config = dict(
    n_head=2,
    norm='rmsnorm',
    norm_place='pre',
    rope_base=10000.0,
    attn_scale=0.125,
    train_tokens=106400000,
)
Each number is 200 + 40 x the weight over the matrix's rms, rounded and kept within 0 to 999. Layers, rows and columns count from 0.

# layer 6 attention key, 64x128, rms 0.287, rows 0-21, columns 64-127
196,283,246,120,234,201,239,167,255,140,204,170,283,273,248,271,215,208,222,255,220,252,204,255,204,241,251,193,210,139,276,203,211,179,118,200,203,254,155,139,234,165,190,283,162,228,200,204,197,213,151,187,266,261,176,187,195,224,155,264,179,195,178,237
289,205,127,156,142,264,118,230,228,133,179,136,189,231,268,212,180,114,158,228,142,215,194,272,195,135,267,172,230,194,173,203,229,157,193,180,228,228,234,261,267,170,293,111,196,204,270,289,170,191,173,237,215,122,224,167,223,249,293,237,194,229,122,272
201,244,281,191,117,246,238,220,221,136,156,148,195,192,209,191,143,214,221,208,242,210,169,233,183,218,252,160,212,187,191,200,183,206,215,206,159,228,222,216,177,181,224,211,216,121,263,230,189,255,173,192,252,141,196,190,261,195,148,173,194,199,126,181
174,203,201,139,180,236,236,166,200,144,208,161,259,200,296,171,234,209,223,157,220,197,259,254,166,197,247,246,223,217,205,179,158,227,143,205,201,181,204,189,142,236,223,264,199,171,222,206,212,116,229,183,205,170,181,223,207,238,220,203,175,139,135,176
145,172,161,210,189,170,138,134,279,273,247,216,207,249,194,187,147,216,93,128,164,172,197,171,246,250,229,197,154,333,165,173,180,258,237,198,245,114,197,218,180,228,196,222,205,256,159,153,179,209,185,219,179,242,219,221,182,197,177,210,240,155,287,218
230,170,207,171,242,211,241,200,170,172,153,224,250,213,127,208,205,223,209,251,259,235,203,191,187,154,187,183,177,279,138,223,180,165,204,151,156,200,233,137,219,245,218,259,223,139,254,203,240,200,196,155,231,226,220,165,226,202,114,195,261,171,177,185
163,203,228,200,192,111,191,204,170,172,213,219,202,238,198,207,152,199,153,244,162,214,252,224,217,252,214,244,184,238,168,185,156,170,157,213,224,148,250,221,225,193,253,239,168,178,215,177,193,244,195,156,180,217,200,216,161,148,120,216,250,216,188,130
231,233,228,199,136,133,212,238,221,187,210,194,162,191,255,244,169,190,246,188,186,193,215,240,133,181,216,111,188,245,151,205,165,151,214,127,173,190,176,201,175,141,198,276,196,147,176,188,217,228,231,188,237,222,176,112,288,213,231,187,170,193,220,220
205,201,184,193,220,207,217,224,235,222,188,264,168,190,178,203,199,180,188,117,240,188,251,227,197,175,232,226,211,232,237,190,194,234,170,154,159,187,183,161,184,199,193,137,240,166,286,137,260,209,188,228,139,194,189,174,161,187,201,199,228,188,246,201
177,149,192,186,147,176,171,310,215,216,247,247,194,222,213,145,212,198,241,265,208,247,274,183,241,130,244,200,254,243,183,198,129,247,161,152,149,239,204,185,192,200,183,178,203,211,265,193,206,195,239,207,241,176,212,191,252,199,206,155,241,239,207,209
206,212,201,190,127,230,199,172,238,168,242,224,315,185,241,190,216,128,169,225,220,227,222,245,157,244,194,191,217,227,152,209,215,177,181,200,183,195,221,198,257,184,232,187,160,240,216,277,234,255,186,259,217,166,221,204,140,222,183,208,206,205,185,187
235,166,167,141,215,244,183,224,164,235,206,177,127,188,238,259,205,237,155,176,205,254,203,167,165,198,176,211,223,175,211,203,206,148,248,262,260,126,209,134,172,172,201,160,195,191,219,212,232,201,193,209,198,196,222,167,236,206,186,199,271,180,205,255
312,234,228,193,227,213,177,183,162,192,252,182,246,181,205,228,216,223,184,181,148,288,214,293,216,286,218,179,193,230,242,273,171,118,221,215,213,234,307,260,121,164,238,197,244,185,268,172,191,208,248,209,238,230,213,238,204,153,208,215,243,120,171,157
172,179,204,176,211,124,195,259,167,227,185,191,212,207,131,145,210,79,230,217,203,182,190,231,152,145,181,167,268,252,150,265,206,190,210,175,187,197,166,169,168,171,244,229,162,225,184,118,163,200,141,259,209,168,139,226,280,196,174,161,159,181,148,210
217,208,197,226,161,219,230,242,251,226,216,223,154,226,167,242,186,218,291,166,193,198,208,133,213,200,157,258,203,220,210,216,189,206,247,202,212,219,150,160,223,246,159,235,233,153,248,242,185,149,205,206,125,255,181,232,187,252,267,192,173,218,187,264
208,226,186,193,232,204,161,186,132,126,227,196,213,242,310,215,272,212,167,229,193,279,217,168,159,282,223,168,152,204,170,179,229,236,235,195,239,274,236,180,232,228,195,184,248,243,138,190,156,308,145,170,212,250,188,236,153,204,183,219,229,218,153,228
232,274,239,211,133,200,171,111,212,264,250,199,157,297,211,259,199,244,165,211,225,93,115,164,268,191,324,250,241,201,200,235,213,220,146,227,346,89,162,232,216,225,224,237,203,239,143,222,101,204,170,183,219,208,336,282,71,212,183,196,206,161,190,237
239,240,196,200,184,149,229,149,217,195,182,184,185,175,184,252,233,145,229,197,115,212,177,162,236,187,300,169,217,205,227,201,225,325,179,282,201,198,194,218,234,152,229,250,148,207,146,203,158,153,221,175,159,231,150,228,198,169,206,172,241,184,166,206
236,145,195,120,206,179,244,185,188,219,205,261,176,211,189,132,157,197,208,181,215,178,205,178,99,184,260,168,161,114,154,213,186,206,192,193,178,156,176,261,223,210,219,155,202,169,196,170,218,241,168,237,245,188,163,140,215,152,217,219,282,143,232,232
208,201,249,198,186,178,153,197,170,195,258,197,226,218,151,204,182,224,161,206,205,125,144,185,218,170,227,178,179,179,237,271,171,171,207,260,225,200,184,266,203,183,193,209,199,183,179,229,232,218,106,250,212,183,193,229,145,126,188,266,173,294,233,263
196,162,254,212,99,297,228,133,273,223,223,216,211,195,207,158,163,284,123,146,180,79,241,169,242,304,188,173,181,149,142,190,223,192,210,257,211,259,218,129,177,168,244,226,129,233,262,213,206,176,146,230,176,251,242,232,195,277,182,168,190,236,208,227
172,153,201,231,178,256,156,261,178,189,254,160,118,202,160,133,251,193,217,202,134,263,170,151,203,205,179,209,169,222,229,200,195,166,160,144,193,235,249,254,284,280,182,172,198,134,246,216,136,210,184,179,149,174,260,163,242,200,197,201,232,182,221,213